config.yaml
n_layer: 12
d_model: 768
n_head: 4
n_kv_head: 2
head_dim: 128
d_mlp: 2688
vocab_size: 11252
activation: "swiglu"
norm: "rmsnorm"
norm_place: "pre"
norm_eps: 1e-05
positions: "rope"
rope_base: 10000.0
rope_fraction: 1.0
qk_norm: false
attn_scale: 0.0884
bias: "none"
tie_embeddings: false
parallel_block: false
init: "normal"
init_std_qkv: 0.0164
init_std_o: 0.0
init_std_up: 0.0164
init_std_down: 0.0
optimizer: "muon"
lr: 0.00841
lr_mult_up: 1.39
lr_mult_down: 0.7
beta1: 0.95
lr_head: 0.005
grad_clip: 1.0
warmup_steps: 200
schedule: "wsd"
decay_fraction: 0.253
decay_shape: "linear"
final_lr_fraction: 0.0
batch_tokens: [131072, 262144, 524288, 1048576]
seq_len: 512
doc_mask: true
z_loss: 0.0001
train_tokens: 1502000000
steps: 3263
dataset: "wikipedia_en"
Each number is 500 + 50 x the weight over the matrix's rms, rounded and kept within 0 to 999. Layers, rows and columns count from 0. Numbers have three digits each.

# down: layer 6 MLP down (transposed), 2688x768, rms 0.0262, rows 2567-2601, columns 128-255
# gate: layer 6 MLP gate, 2688x768, rms 0.0961, rows 2568-2602, columns 128-255
# up: layer 6 MLP up, 2688x768, rms 0.102, rows 2568-2602, columns 128-255
down2567:358372373467476512552468614396571484541476484433501524436426581563386531535508476451572475464520537578477500533461543519398528491432468531454579544525516525564500519523479445531486514558469542560483529567501471552539437499487481482420487560441482421500469630537522491511502513548485510483549550531508558464531441452475539516579487489531548550540446550520462490525491464518547457545471
gate2568:487537491466436444475546542542480518517550447557534494544503531534441510509490511450487504470446549508545481538462472568464444561463391514486423539593532479526509478493520631458552508407432478506420553513566474585469449460554443502503510462516543503459544473523453463414383545454488476399419490460585505495400510421532575512479508456522528476489473462519590494472483486434507540495476
up2568:548589564540468469427476538375555529547503522496473489445554456561586520516501484572533463485465515564484565477556443531472545475454467423502484524490488564449448475495457510417515499480401618564568482619484514488658496487503482518449482490475525450486477523485497458509586517516532384536530572507581452519501454332502521491483515475493462437526508436525493544489566420534543523557486
down2568:497585475536498461498498386525637418578598430525434444519398479465549409456406594500482453463495578473559490503455457544416486549468556428357500548409455589470557517415441553580507514497442454524510463494470490509460586577487534447461515422595430432414496541508513466466553522535494493468489530554515442445521553544512550544425555451514512631511519504495544486468464467528463553503498
gate2569:510546551445488481514530550492492402567484441466403588458518426532474532479483495529550506499432498492516522486519478402499545549481532430473478511456525498548489551511541535610465483518473561487501492466441459496522502480543563451509516485424510471535481480538406571493484537500469512545513492467461461456534412486402509444531457497498444611445399517535474519469550503519503439482498
up2569:559541584496480485553515521453420486484560556494483524502530452486495530461550415544576503533459503419403614449467548515479501462613575523489499493550444446597537445508543510529397529516464487528519416563538447566524511477562582489517541480490450489473502567430509489450494482546431449388555481401536490447465537605510508451552459521512520500497503495617479509487464613498501534489559
down2569:398525533486521569519511444494397533401488563518505561463470484392492473476490522522481527530441465441444497401536461535551540566523493483566509591459501521530480488433488522517410380555521499432438499502505565550479491439515523507537560521518519493476492469591486535512508441504556478500457525458561477526498575532503475446487541576501513471483517476506498409457488495529536466436444
gate2570:511498495501454448416486499511494522450536535491523422508562478497509538521516551508496461527524575552470509533548457521434482542496428487480502608475437563477454542472562497478484439411468435514502448516464564466441515493486401511528481491474492479521516468490522491462504505540561467535484471462410466473473491564406555562598513511520514493540508522542437497492454525531487479516560
up2570:584466411601503483463501481487516474550476436608416588544537558439562525486473524459428454503499475521480574440485447477512549523442457437492483542435431529529478489578541451486445598577500478549443477527542503509544497405434616492499515524428479509470432570443524571541519485439439520467551516462514395491539446461421603539409515546509356433520411470539499440471500573509534547529475
down2570:509572558504436483526576512511563531515583503540473434427531537579434501545511484458558574497492426523471550503445514499562493464490489500509555462489518460465505558475520458417446465506557604458548563529507456468488459653527512439565481495469427494510524512519476439539411492502485571450532599517462516516528503417488500419515485485414549482524477467499467474441450455552440535496516
gate2571:461538557381478486585514538570501535613457571509504471503462482474538534437387534476566460457612558461471510536605494492389508578434451494441484452470443556510579613525500517469433532480472462455493505600496505549471498502482542434520439403449498498413471555515603501480505493435503541528536503406491510512383463432487593453417478445422503560516552482503535534470460461552465595497466
up2571:507443506449521435576518501517445469534584609487479525506479417566459479460517502506510461483435595545501558506404654514501597485479511520484520385512568548567507451448531493527510467407573563522552506506515506466505537482424461515561555478549470470563451477490482485452442457552501507495540396641570545569576528494546564472454532547501483429392527465473389541534499564499555502570509
down2571:479456451527560398548435572443505553546429484511464413423597557516504497575512521475515468601483486448504521553480547374554540495508508420450518472517508379390500537584559491507566484518471491576470484466475452554435467487544620485532545479542495517553534494437522571474459482443516597528499492575417653480570524549414482597420398466538524500519403409481450546503604467522485456502511
gate2572:566507480630508465531415519543585456635546459605556516443498505514502453566476566488585530548442466492438656462411487463386428488489555435493565574521508481580538539470503575557462499530507393513452553515444466425532436491524559545478463472437532614518477459507651512510428445460490501486414505509480522651527521532470473542505455563605477591448491504502563558323529505586513425562523
up2572:493399471496498493555309481579425559592500381511519526509566534471532498604559579524543490485518433554491560505413442458493553480490601566607501562543431484521495525547366483565486483475573541495472464585431391514465398507472472535442529428487676487453511538483557478582479422502442505516481530379578563595462492605543472475533499504468459634440526532467530546478508478427532503544526
down2572:513521511600549497622442529426392412449502539511549558489485537595391522553470512483499604619520394522520472505398539548579500594515566440443494560464513514521531593488430464498523486491478444593497547473457467429552537561447397575506532504491490524469489457521519467477507476461574450556417585478511540443539496545500433529527494497482497468489523545495543444509493411463392358497464
gate2573:560528532462524432370374496430469553541455533587507540512549489517568563478473427464520388499513543377565496558490447450545474478449419511429459477527538426462508495493523498440536367508486560564618545561464394497552506536451501494446530538478440425463550549448483484445472570539475559470518428478501450565472500544536531533504424461501562479467422478452529512335485575624466510493386
up2573:494477490443411544567619476483549502551487534517457552481596494441571544508456440531434457531522421490603515613510455477495493486461533502420478532484526584529502439577460560494468540589550553505509513414503487449440478466502463397446484495585558497514503536457540559421433634501497593496518544541474499589512445583605504418455459499566429461408373569481438507470532510494500415415475
down2573:533513492551574517546556387529509578599455520604531456491562554461507548527562369515551506448550464488500663351524409437571467550477453435439454499409629629472531499573453506554474452528532549586460522503509410556488464486495578509341401521607534570499457623429520584469488527476560541416498538520504454474524566569488472464483532489599429509452436516479476512540596486522389409560527
gate2574:502465511530488590572450512455519464508453460430494523438436507573467579630460441489526533537532519480476599478544519454498496421454471427459403577521533507461502539521475564470514467458485525582459476570539430561489503520417477555437407464494493464531470518564509487409474487426487463577541491424423543529428430490461445448526427535506459495436456487548502509465523518498466513470424
up2574:494427431538441608546549586481581537518552445445515510489454554459545540509551495404447449597432482427356592586538536499506506517565426407484456459492432509580545472471507571529473489509517481554497462448467471555464583522490578558520462468456469486527426409417448475472491471537608521501483581568426572449453521431520510568485509521552451554468464524528552486480517559460495508573465
down2574:534532481449527538527488558524496574526617451534437466422478557490458543470505484523413504508462490404454488476456484403503455515615475524461488489475539450484570447451451506573451641446513490513496515473467550549535552433531493529512521497541550458481519471472414424575609482480600558520578626455488419448459559586541527464484504560461530467547464454561470462480450496553526476511494
gate2575:436557523495455450534538473536483564526559607514473488454548473451577465502602499477484454575507507489482452520415354401473472496483526413600521449611552541564536572508473496468554438499453463484396447443543548477496506502523466456526500556525492517591600471537526431522490431553476502466539532478606468502518558545509458544496496646491537476522477527485485497534544543495471544538509
up2575:536572556516483501466525453431587518531475531516507483529533448556507568477451549408471474531571599509499522448555472498511545528477486568565601473527520506581476554501452448517439490479514478499503590440513573488549548418471513522461491523516476449520611467509579450475499473479452516487483558443500562533454605539508478531428462562516440491512563493455524568427440448443579508588466
down2575:471552434419481454479512476519583580564573509438557439511508433469503516512538495478485415467553515494509477494469463404449489426472490511551504366547481506532448517477491466500597545540537531517477424527547508526539578501466488489604475489640502460495511530488544450598516477537453485482495521436541423545590593464561537562507510577482432501626462508433582505552539436510500557531555
gate2576:508529511591554546479522584517499489465546439503498405534463548505445458579489539500555484481582484468611533511438518508547514506540453464517509442576554497505471492456454454491435473520498595515540474538534564501463572483458534470524588445625491577417572530487465463533438465611481564579477550577455420504588451545506460579542465527563498497563661454481547478519498470476560529503452
up2576:601428556478450472460501518422509428500442505477599407492389463519575444505508499621559498508575554483500510420527546491474483534467537528502497528478492504512503501494407489503472461534512551607502516411574498496532464491458438498485437454502535562490454415549505628529517511425543471533528473587473459513531514495507439487469515460508497490489532422534541513518459570455519476491608
down2576:554514515468423537524551475542501538399453524474506523467519544558535549464532420576450541475505558515407565495512573520537581505390531503576445567531484562548526455556457498561533474537559418510382513544390455461517451500511433542584548559501526520520478499513551501548448554516506468433520497575577551469446567436505437468500529429523530520434520553465534415615416554472530460504490
gate2577:499439491436466388469550516456449484482509540481532475440423529503506519444491495501531470522436471443468515545481525536546555452491504549471607503455558462525470452458524494523540542518488572524444512423496523506492525525534481515498409448421463475498489500460477452476492518518505458525537507452531546539486504523542494479479448467461457499498413533455508507414432473523509452476525
up2577:482504471371567482492461501535534470523510481542527479457516531525552478470543462583494445585492518528477480540478566538557552496520488475562577518526402498473431548445548544531536537479492494409516455503497487425521556479482491551410486513510565504436500530498438504509462460603479573454563534492509542560515535567436543493514508552430526462529534550609520473607530465498544422465471
down2577:512508542540430520514501508488510480479510547395522529507576537536503511508524509600525525503460557488458498408537481480526562508496549458467444495424486504429440524508514466502458496452555514487505525513415506462544525492519456516516482490528523468552491451537432458476505480507567507423468550552484464525511500511510498509521527476495582535461513468524484452550525469485519518458509
gate2578:464410440483461512503509436517554474478479450543539599561474467440513524524506511584452554506495508448436514475563439517429430487459506430403463519560520623536530451611442473430557484485535604542481492429478486588462500545503516526483514528527491458485511545505506509490560491455524508430479461602525513503490433518504583459494458504532620538438481597464531338392560534480516523449558
up2578:501454531545535509549511521573472489481470457548380496608489463448412484567641456490595410517445568491498437496510496415543478550440559455518506503577474488497532540508486460484475474429486468515511475527483533537541431479456458560450542480551593514423473486451454557563505493572484515458548446480472326510440481499460552615520428484511559477554477496484496405445542506528436500502544
down2578:512495521497473561530477584539504464493499530437615485620468402462536474551484603421484535532466555465449502446505572471484537487567453459397389464445464554578510497445544567503462531445515628441494433554532460473442437587488480577444585542494464372487531558494465561473450445548473575479457490547478432515481537437570526541542474524545453564500474501476489458443495520467511428465442
gate2579:582545438465484408480426467406465549509544451515458513489436548481505453504543420536516493448500489495560435496528497503593460489387547505509503482461550462436475422447541393550516580440436537542539374538460528550459524654539472640470498519522564527414586412436558438497587555607558538553455600504519354505462577541494475511481471537490611485570440532431519488532459505529492439545502
up2579:484530539499453534504501505481464457404503415516527484525516457501449533498510512492502554538368475533453481503493542506467510504421467625560421483495488522412473504557508479446467555508588509488551558520465487466473449478552452485511579528580529572533549525479509554468561505508550423562539448479509528546632497543425524458515513510484515454433429496519423483485536488492541492547457
down2579:470550531369420521593538453444505530432480540524557535468522487476493444495483438574493490512474502493494488365528464487512545559489564487550457512467443434575501455472561457495496443535485539517517477538525473555448619474395588557494535433479539447569463417523562439486601516515521570558528481487559444423504569517580493475458492503433534464489621440452503497520453485504558542428482
gate2580:534427477536520539431395449528541404469557518520494422563492470580517427496445398422445478482495605470545538538587479438628570428379493480561501526558514557493481400490567521499538506447540498425561504476556461496487472492458497524489469509451618533541430499540520527466497527463441510451529488587483571487487531517485533539543525502545517468489492500549486496522567497513552527567477
up2580:477458566437525569494495586381492597533568601461542512481456462561497459518507587544552551420472492405501573479488483535510520646499588426558550636478456549510574511535551444548556435515450478528560550538522526440554554502464508522513560500553584494468485571556479532507452505484532478571519489500414465589438511675492489547457480499479432567388485480559500538438539509548475424532504
down2580:499461515471538537580605489519589561506572536444474494481534590519490486479420534489457527498487453556536450399595504502515495533478507509502499480595500464540465448492484484490572523453482591558520444491522468468500473506486460605528433480458451472519521522418344586517481527480549516469467612471457489496536497502447468553461508441554457516433513547447479514543486548450533536492507
gate2581:545526499429502531447461504520543536517461511529520489462506505510501570505468560455415529475558512523515538425539568565591405508455456457485457511497509487583462479381489538489443473490478490516531597410557445498569543501470541425513420427551549555460551554555542496476561489307460549523458479449478458485591469475568532509428628489496517569491415490558494518443434450528552563471449
up2581:508432456525522524516538537442530443547468481504453551488471480468551520422526563542504498481429532488451478444479438499513478474516469442333465481487527545537503573551455502449409550487522482529510339503406568538502542400485498506438459568533531468540528518442503510457488539628461549453521460549545478487423580504420515462595524557520483501497594423388468487480485522488437541470457
down2581:559458546566453429474481508397461499448463570503490526532418505484452447464493465487491505544467637499484499403492464525598578490505569405451511521462462505470496577519519501548417570505503413500464441524443510427565474450473431488611548484476545437473481484452531522550589486509599477495449461470496562508461611497535541531583525476510437550576461480445484510556416471495461421434501
gate2582:498431611524488445536531492462470502495543572509435489506538481465474571481451495516492440598557448523531551452528515510451526604502637426403377489473511573499544469496522537540564478602487502566478414592510527379441418483457547530382513540426435419498442558495584425498456448529394485516424498484528506391530482468476387449386523520423474456386525421503529485487486520490466460520570
up2582:444520405526534463526492525485510497478478379511620523495520482478558477458419498482420489519601506555568522527503468494590533422582436469492428502532527483575473558439434558498478443488552497495470508487513459485554504565498521533659455534524500522475606517502467490481520611468479445469366491465524501444551505389509524529484470475534424591545613517425498499501508423449548505491434
down2582:531523487564531554539365444541528403510431436504562531548438547491506384485564518494429460535394556463469516491415506460550437424482499461379463568583449432539468529526568498527553555458483539536519501504533510488551549477586498499397461515518495560506406497611505409494367371442464530569515477483593568521550441499534478564545462496539438531452597491408529305448549579507503548496503
gate2583:551515493522520518435536476488480425548491498471436500532454525553443554578503460472435418531590554564490504491497587551466450524513529457528483459519516512466431458535535478465411490509553414493561483498498435532482481465470486515615448514480476533464528449488485510503489408553587461481489504489508530501531487485471505595484446519497426495499423498441444465560539601461528599457424
up2583:485557507460499517467484497484500514443430547510457529468496477485510524456555543499547531532433456413398557417554486454447510396497464502557644472519390472506471479506521549511562489415519473379478514520509520523469458416465568458449522520474506462566472476494545508511524456451535536479519596499430535577468468476486392499480492497504544515466474499598472512485498485474456513505426
down2583:514460548529542502576438509541500533467534493489482482401486556502460544385558539486481458474533488495550512538482449455454561495490527441555501515501515550438435617464572548515543527502468531557538506529488515500519548498591473535488529521477499509542520454604555466516509557498422518473558501456519542473423421599453499530489550479455555475527516515535543510460556503498505417541451
gate2584:502407527546478415445505575483492567515431577497497495611485385448470561570456443467479510485544534467522501550591529419543425465440549533453516621525579488474514512449448614474482444474406528553486482498551473442469496575563491491552567478481580585538626513434410548362478440559504504524529547565428471481536520458504479513551546556474470619439560450439450508444495501550476506463493
up2584:483488453470447418470524551436526437503497571506555523486459479512539448588541581510508422522506501445517415535472483419490593555486454345519444505501454558557481535499455562534528494428523574430541489475538494543440505545518521496511537496575466466433482656426437564592503498540576515490530512468499445549505472514499524457496349622486470466477524487497505536436609529518531551510476
down2584:469523517495611406478430474503512462576529491468552417520494410523531428581440434537513479550468527464467410478440504483454531455562518475495454497555495532425465470482503482451464484533511582439494433482497559513575416554468513488422503518483504545511541474491453476469498522530461445527541495393541500506495538423493534438462461497505504455511605486428442460409482499498503480578590
gate2585:460590571538456510551422517335531522484500479619422545536514443462461515382500396518537454458535518504482534532588494518539408499444419420395634456465477500405580486425433509385498538528462529499506414557511474541412524503552444487534422434452538508520559606505500494534497353478527462438476548664524529495512591482487428472505392478473472432483456438545529613550447462489486566486547
up2585:585493458521463483582514505522492438481470520508423493496519568524490486506503539573503434573410533566512363379432454487516545459574447501578480514454549510503552561517557476556500500548427520523422549486510515480570583532442540551497515443543544540526453497609359462494460555496520532547505464569550502518475528489547525503466501449502455530532565536565524629500599423546461558525478
down2585:476391558479538585466473561546509436471503507396428523557468490409465417494575539539379474516449498406557449502506523590571350535481424521485450507484595466462508540478479471490544467520463506453445411503480553534610488507444462483426523496597521452463496418512593621436547551567508397516509554526521465474543620436511515456520452471564517582488504442550552496483530485424443528525500
gate2586:502476581508413488493434512405414478523452664562437520515522549477545588451487557536621473523364471519487472412491532545481490447475531457444472475493617497516542501542524524501512586495389432512526522553515568518485485547603498508517446485475409478503498488524424491476492564572544481453537498480535510586485448560423513518499588455426497591486453494496495494480444493488537542539467
up2586:515467615508499579483366505475502514534580498496461410538525619498472429532525556531469443537470509544596571480581521490506481445416444520471470517513483528547425523469518550451589461549472532449491515553393562526508478466510491466545466610449457443413473538528466463449423517523605456509530526411584500584540530526403587541503478485519544438452444445501424508550541475442457539557546
down2586:515589539488549470462435480591464599535462445546465492533491536500427493504549533563521469509470364455572507443414516530625493524415504508437492511468499491517465437531610479475565424484427520516550584546510548477449510438540440488522546575526526508541472564619407441440495494500498505509477553432538434542529540550533457516463506530408548565421427389497430532438479421443480593535506
gate2587:555575447490448562506547401433536533497457473471541565562562506510505565484468442482582421446515465572479523538549464483542482497524512392563496465502501493456541471589527474482512452471468516459464528463433452514456500517537431452555519443438514505481487529516483503579456483452528417494416611440560593503558499504511535503474449466488452478409491493450531436545484595548496477535494
up2587:472468420529479492501459456500437575532534526467445581478463504432437425591500468502457428401449497590542557555503458490474468536468569581454504570505511430552538543485500537436527430473508497468520537500535449495538569464489495541468418515496524499500483527508541556581461550467422504511448505472408460543503443464464459530461516498502496520531524551499503532539541518557551506620478
down2587:499541567566413485392471505533474629618477505450435497543536515451470482498377512424489462480516442550518465383506539460494492538407489541383468529410530435440550521544508493538455486554538426463423460550562479496467464522542514476526446479482451531492531449517481543567481529509441501389435531512476480458514521574470489463545456467509484448497579596513499535455568478571565563610524
gate2588:454538559481491562537507514494424615447495501433486470575504515435436456445521482483458483509668519500531577460484427474489528533534570544569614530440470455488509514577523479487546463600472427453488542550471450543492349524539474519459506380483497525566515542442498472531559557496512522466554505451538489407486489470564587479457398495553541477585498414482463500516526538470472585584511
up2588:507511492432508496470435497562512509581463516515470488641483548481449532438542545429488535461415522528438533541430491498498508532523480452516552500509458436436490491509544524504478428526482478524479468426522503554492593473576501502441498479432502498542509514427426460477405537518487564436465484445494518451460524488541470502454489451478553450522552512597473423517529557519551567556570
down2588:531388522587564504465427504519437526424457502540415447492501481489471370600524465432521492467491525455542585466480512491492508517522626482510492564576525464559495488502487447467527459498564497554470601522516491402476513519505439484516469519443515640508451562554511547542454537441540510550501413494541573532527560527438599416491428481420467435541440437547465497534480462612485476465506
gate2589:467538503444489541522472434480475457491447535405508533579491465467487470448453479494494494526508508490523525484468542512434577452498472371522507574458541522540467553490491504476460444503513490509454535429514545481465422570473492507502519570589503573444431483552485638495465514556414536497538469516474543478477426519414492533489444578545474569563554472499521450454584459576566470546494
up2589:450477433458488493496518488562526502518563461451484498466475507465463443549499511442594417561554435589462585440494483451534479546520541463488554524461555501533478396454509593533483524468569592480504545520524423468502411557481571525541508560447454467508584434460485465444475476446439512488449573452537527550540510534552454537543493585524584559553473477456492498466532519509500440541527
down2589:455477446520595534607442522536542531562537507518464497479503519487515484517496545496564509436490536427455515556413522384526494462530477597469422600450510500496544459478514475571531498499528507477438549475452532579491514490492581476494504556569517498533425510536447539534467437548483451525548551509479549515549455490467536526529540591491463526534546501470464459385560422419477531604475
gate2590:556423498488509539474493559558506523495615435444402449436520572494544528573492506499500490476503533495445457483551571520485531567539505529389480549458422463490595473607427524519465497529527559503578524505469459456464500453524491539548521578532400426501502476403555484472490560469486519453460547490572410553534477461486513521567561497536518447540520588587461483459452491489447441523552
up2590:553514533539443496418399599580429510445482535490470494480567587536464454508446542469532408500554470579522561463487489506482518512508470533447469465422554457502486464533500482497536383514485569526513514524472555529566514604485509459443499503518519465477493476433569472487474452463507514510466533511549515626464495472442584511460523503447500547417557465529501490611390478592594548566508
down2590:437473519498393538512370561534473513445451436624467408515496454516547445394518545642536486417503525521548481558509445453534539535521526518540482442451498502491467511506425507508506524457542549421479484434529499519481455551487387488500485567514506449470496505422566438517490511528566550447489474541543467539557505440539400528481521495430462429518593503492534539451499526430520451558441
gate2591:489524505429478561459529473563526445453473445495547532483519537538493489491506359510486503535536443480469535568402460541506454415511442468483471465589483453554496513514502539524567441522498502496541566447599521444438446506492421511555554495514519532438619477425495486441453499463538616473506400483552455534526482437529509507472417529520486470508499512488408413538525500496513503554513
up2591:492527555626506456480453559474582471439508481502478535479460455499466472502512432500460491429526543509532457524471500504502480581444508562478534556550568562501455542592535500447452603464551485446530540460500536588567475521534599463563510524571554486540555509513495565575487533485510544568491440471481513522508535486569483507495487509451451415491520551585485492528527590525486490409484
down2591:492510454428543522589555529494552473472519510481484514525474549559477521573464505545454516441494490474531458498560441506395438475456444597575439466479506542561468518526513462446524431504488511552421539539429480546546470532474451642472480598447562489494546582493441522524492504475454514489503499554524449489474422407531529556452456503602512541477531519486377550550448491482498485494536
gate2592:534511481469514467551496505565544513481588471376414490541550484505401407535519525688521449541502529577471585552451529497565495468496573472451582490519586559616523492467500489503422460471430517445497462445452436545437428459573489463510500557503547544539473546412525535519413504490393570503482537508373501551536371410616522499441425489471483404532356623545471460553474555524552512439485
up2592:548399410490498455480535592555570613523527502488479494518583564461526496445498562476469499478543511532397455568580422431483506493501490583509576459418444520620463584465464481538510462533537510554472454399466547478522629466584472464550535470424466419540510504490433564399423527445513538458507570504488492524503477549509433559472469460447412592468515451496503408525593579397446536486593
down2592:510562468389416517469606356588479477492454460488488476472496567435540476547480502471518475495572421401451509501465530452491435429489439430514491627576491436442436464519461530548492359541490495481496496424484471457486557471524515472546449586520421359501511592467420543440615463540439493499471488489475428443425599446508516556451570539474511524651481579580443483509551524459547451550527
gate2593:523586509485535475571422451537497436349538443530464545475608437524494565525584550531498564452430545517497475498529485502523497540516584507452483535441471503461456480440486545522458530584585508528537519542428450490454481583500505491500428442513507314432514536472620545556494601477396539502513552558463494558561535517627469596526569509379608532515586517434537485500530524505562490556537
up2593:580567498486515479456515503469472486556500526472466536496448534595496522490505408449482568483514559499448503474429548541534475557512317541514509507492508517502551514501521453504498539494529500483459511507525452617490524415499557532578464519467544513431463549496481542478452506521482530535459537440583507556377539507474606434497478484495532435484486540546506525522496497566477560543440
down2593:560560486487554464504460573466507545472544499501541564511567565485455427481390480479466506566480592590538534537510449549512520405459438443550465534591454493489484570524584495480491494536494425491573593546485523599422544432506480541504553546440561469599472538476509473448454508500537567498515449534469546553568534447509432542501378551448510534480531589454482535536448540502558536515484
gate2594:502497459431512420449539603540524419454448458523521559534474528530507472532516497466410495568597587453518506580531537604570429613512477433633548523429553469542411506458581448471556468572481515521487525531512513533437561537482456524418492486465549468445534532457512535429513529503557461460565496414531445531521453622514595475541422450553489502507613600482469514521558543515482524566471
up2594:544459618482491479529516429455559562487498496476495561562511524563495424526527530479522411455642457532489491373361376477494466508450611547561551481550446529526552458463527416559529479456522466483447473489564605588481444501512546455532547401429492556422480719544451523573492556524550451452477483503487571526398524526472415500471433437505545375502547527494507509613620427537464540474535
down2594:519518472487439511457554445538465487541520496554565563593478452600533469489468420507479476501571506487404449556441509547445509491504478615492511428504488492493559484470524620392511510471565431517440491523478503378471532489571642508524425488424486490460473579490410441531539557449621392465451515450578543470501414530512425542519557551465474504622446517514539445579526500414483562449631
gate2595:523449467578460418558468450550539387411453407633419510413546568528396553451631437477396499586574504473461442435575467446597441507400339513547513489422461425471545525489401483558476611460447475492513482443555464440432508462520542486500516517531538533646510545490531450553482537569541507493482419534494435506500530542527551463532546532568542502395482445507537477496536503502579546430493
up2595:506438523531491484445441428522565513484504423544486478501483377519499513485447485531475493421491563479476403461547479510483452421518533447431541483496566507413633537441500504431562436428552463525605505483479500503474518501465633481551558496496446554529466474552500493603466402360509589480539522485500527499493498525465554519624433468417531530543467490519456560474548524477522567403507
down2595:497498534426546543423465478466547579550482457524525599475461632505544500540440518531504421425560582492507455552570587435463535421537420477488523545553545449498391452463514488409493587507602428546523513537483478452441363535460555420538515443500441521604421465423529452525481472499492574469490526502432593517546435518532520479515495484583528410534477411522491451509524566503558420482516
gate2596:464509549497472488599520554529511495504520483508501520536442498462489531588486445498608508514508532520501488390541482544575470513572508513460495517524620478504457499528538545444399484511487546443470595541497459595521535546559567530481462432430532499506509449470492433491547312531489378392483489515542427515446584560377469449428448614443509512498515565513511572415549457542499590557491
up2596:444420481505547534615482415486434525450517549427524476449373425490535489548475495414474490522491454549487396485495540492513509469459518495464487483520468527454376430567497487581562535481427459463563515555447519561622442478602497484575474437413483534495511506472439467490528520545486402439565537554623581536542499513439522437529477575453484547677550534463433479541507570481437474564448
down2596:552515391440583552511465450653518557497490527529399533503491486472508505501408530476548464443579465536493507471457513466481564438501459420531606510504512428430454518540477479493488494533483509541453430551512480486520480520417578448581564455487468526458598481525504442519500471446579453451602562543459537505474477484519570407427436509468563401578450550488431434554510573404426410600505
gate2597:526597533538509545460567477577416533521447431386496534423587587561512562493459424594468501537503483541631557518463518460446532488485509496501529577368501458484520449489432441498536532485470542524455446501598488547508496446478464497614452515468534523442538553501544533576500461511570447563465436494468477479530557458540433385514460454554399394607452498439458576439555495564580588610514
up2597:495482444476540439603488478517612508502505530543403521441464475384493420524502455496537512494580464531510472506626447593508618570454487536532475609423511492431544498526490482490454540490580474534474413509448510501499494500429481472479501420486439511500560443429469521586519416446370538547598523411419453488519491543473483455493413557428532548587475503443519511628461576479455478471450
down2597:567567473469540584475503547505556435452552533515453406557434520443545553388446532570445515455466521487400600462421509445546486417427479456530486521471430552478351483503504534478463536498505528399447527534546435498529579488530525519460563446429492382508526500447450483469423539430506448548604541556486373506477405547542507489504530526485541486496467570607537511541540560504374503438552
gate2598:528566496491588415427446527529442537538509517547477603452562518412570470476568493665445546490497542468548484424544427490532534488529483595488514502484573503503444558526435499452500540530500477515550503590398451446452460475476425494507502458435460448536543578443468488468546485432575466445564580561490529641441440542502489476491445569446462489499420441501613551419465499510461487605449
up2598:543400468373425470491491485483587576491559567528465499472539409380458494522544594454532542474499553504506479386527520496568440577442567432542459580512462523489497465496522537574422520567541516546457456471500493512448498468520470497438497524549518558482533467465504438502487605553633451577545568478512552545501428521465447460533477452525468531445489598418504574499597502505397540500494
down2598:450514406481532408498497521460435510559537525500471552485448449459589565505554586504552477506506484456498526435470500479574596527498479470457507452491468465501475459494548442479536483545497475537490483501460534495525516555514446536405526521557539485514530503517504454458431539484454571483576468388388587493498464556484570471530441439453454372411474487521484536520468457532438650514518
gate2599:513498559543517524435533479443501436395494511485411560473591478431538536565537435545454532553484419486550436440509500430584452421408491535425472586440428586490549487487586509515504399542471521473476385467479496545438508586409474472512524471467390452459527513416442476545505351511476470496449486516497515586560541479551474575484458488502470478520423554554481502528591528512493551519486
up2599:517514476523509442461530405562476502506467445534491504493439544489567532454518492544470591497448488443419514508549527467541446423529463503495526529598553581593514497507545441470456550491487469589520424450491461478506504583531462554533457508517495484477510521527497515483511508525440476494569467448517537465525562503506515519499442483580551514469438524536501519609498471421394519512520
down2599:440522525565533520450586507426479428437520526548482514518498517604469440413523515513427564467552505503475516478450599494514580528554528394526469453484502446483547502500582456516479451493460481519521504501523448450449482543459467516514518515539508464513452491483478531510423527496520452563547496543509576451553509483456533526503474555506468488413466521451487447502505413484536525525402
gate2600:505496503487530611519506496482497383520580482497600433576476545584482456544586426492502524533456487541561479475405533484397485558414516601531516464459549468499530417522552438455561499523461546442498564470461496532492457568457505597496522478556548509555445456465484456454438467441528583507499563520475492543477424587451462500467424551442588533423571510486443501441537459410435457527424
up2600:486401481511520522480509574493476423510428491488516550498491491602529579541436497479481501538545564522518487431526512556502630546459491490425578514479540440494540494530552426526476526456530605514492472550508505503512409561490518606511557496503497498534449451428616424459561461474555467529472544562470686528476613521621439541498498558531492482543506512516397490542585574546468532519469
down2600:558517468442347439470475395522552458516516428439444483474434547579464489521505397509446467463559549548520521487489431465464513497538434503608527490490478513457430480535564466554497430509513564497515466460515511515482595579365453469569543486490525499512520599527543597522519497520455499414551545480512498491463455541561504455470559502452592477485520459458515564457477411487431436522533
gate2601:572456433457450440593457464474480516435486445516502451478494510528377499420496499466463476500446507498419407544408469478575551571641435544598465474428452478509586445559493469515498512573576494434518490502557504499527483457528443383516484484510560567505496475582485448549464549466461502521564471491518541445523416535484535666554491475535476532506474490469466525520467555522436507551424
up2601:489448464521538468463513621505444455500501611541512517468491491502403518557549564469470504492470545445442523500589482513495540478486456430468452519501428434504420596453506582485437542527522491540514434477466459430491493513460414515484503517481516448494488494462509545430519441438467495494523530473521531555490502519523560451396452493427523537478474387524465495600568525441573428545542
down2601:481501540550426497483414399475516498540508510446488468491505539536487525502523439594469543547470523537562526409537430525513480491506457492564477514564453534578450549532449487552523548482464473449528475527445546465536552509552498563487559479572521473544562545528556462503483534459488465489466458475517505420538400496449452496487484530482456443449540447570448516474484484576517545556456
gate2602:499506498478462585514487484518440447487490571491518432498487539527502544464434490492531453643491508466466399472510453454468575500551412422482514435468565440484519472448504424584494480564461508486541527530541535527560428575524500463509468495509495537625489617487530488445474514437513533556515543435394522499464505435503568480501484442550551549416523518566480507483545495513494536535521
up2602:498463410524526559479566523355474549540502556598481540541521549519457465464482547525448544566563554482585493568549532465436464494380479517510451552504600495589542471466490532481504482453497473520572503566536556482520391530451561571434493400383467454543486485440560522553501511486481435403580467499532414513472399544528578419537450496463499514437485377605410417560455506487493529440464